Weights of a small transformer language model: rotary positions, no biases in attention or MLP.
Each number is 128 + 24 x the weight over its row's rms, rounded and kept within 0 to 255. Layers, rows and columns count from 0. Numbers have three digits each. The size before them is the row's rms in percent of the matrix's.

# layer 8 MLP gate, 384x160, rms 0.276, rows 381-383, columns 0-79
094:163096098115106091122109125154153098136111109172175150124133129163151152143136108128139128157142127155124104152183059132136154150129167126117144121126090133148119134155120159117133148153155123099133103162123101128101097145143122158120149175
095:155150130158117160172124120094128111105126108080158161090152154164134065117082110114161144136112108075112142130112156134135084129145149124090113102150148085141093144110148131145134139136136152184148082090133154096144101134122133145113097129
104:112103137175126188130124121149142120124123133159106136149140139143136131125086121154088109102098117127173141126139161148140091120137177112141095152135150086101123156153178145125137120201144146141109134135121056131121143135094125126143190138
# layer 8 MLP up, 384x160, rms 0.271, rows 381-383, columns 0-79
098:093141119135117124137129095126131119133125123082117125098148112120151159107127101087141151148167119122136159171153127147114128114129115116120126159177125134135140111090157150128100122131113108117087110113174161092147134112138170112180120107
094:138122097146112153113107127086099098111164119112092156160093147128122108159144129157170111137146110132152101159151132204122124110132148126117103142092081126180098132104142067121131131124085113118122115130110137083072141140119130152147135134
104:104128115109112133125132115143134135132147138144193099123145093145158141137139102155123137063161146149100175128139167112120159138124127128130182122113124136146140153121103135121103166112113157117127121077094159161088145087161135142061117110
# layer 8 MLP down (transposed), 384x160, rms 0.172, rows 381-383, columns 0-79
093:164097130095156144122189117121093129136166136152106147155098159139139092128127124128142146150128119136120102147099119134148162117107148090172134158076155118127165100147150123084174134124127126114114108132103130160136108109137113113144132159
100:083114125131135125156085142142155178115080113103128085138133164153140154118138152143100131113120137087132090104082085135142119166113110114154127136106171142160145133146168137108133132137114116144139125123109100149120125144126135151156133127
111:125138158141153093155216141132142108114101082113131157102105140148144137115156123124158137141109150093113112138120108123134114156088128069126193118140114136119120144142129149148108118111120111174114107142036112136121121157126111116130101154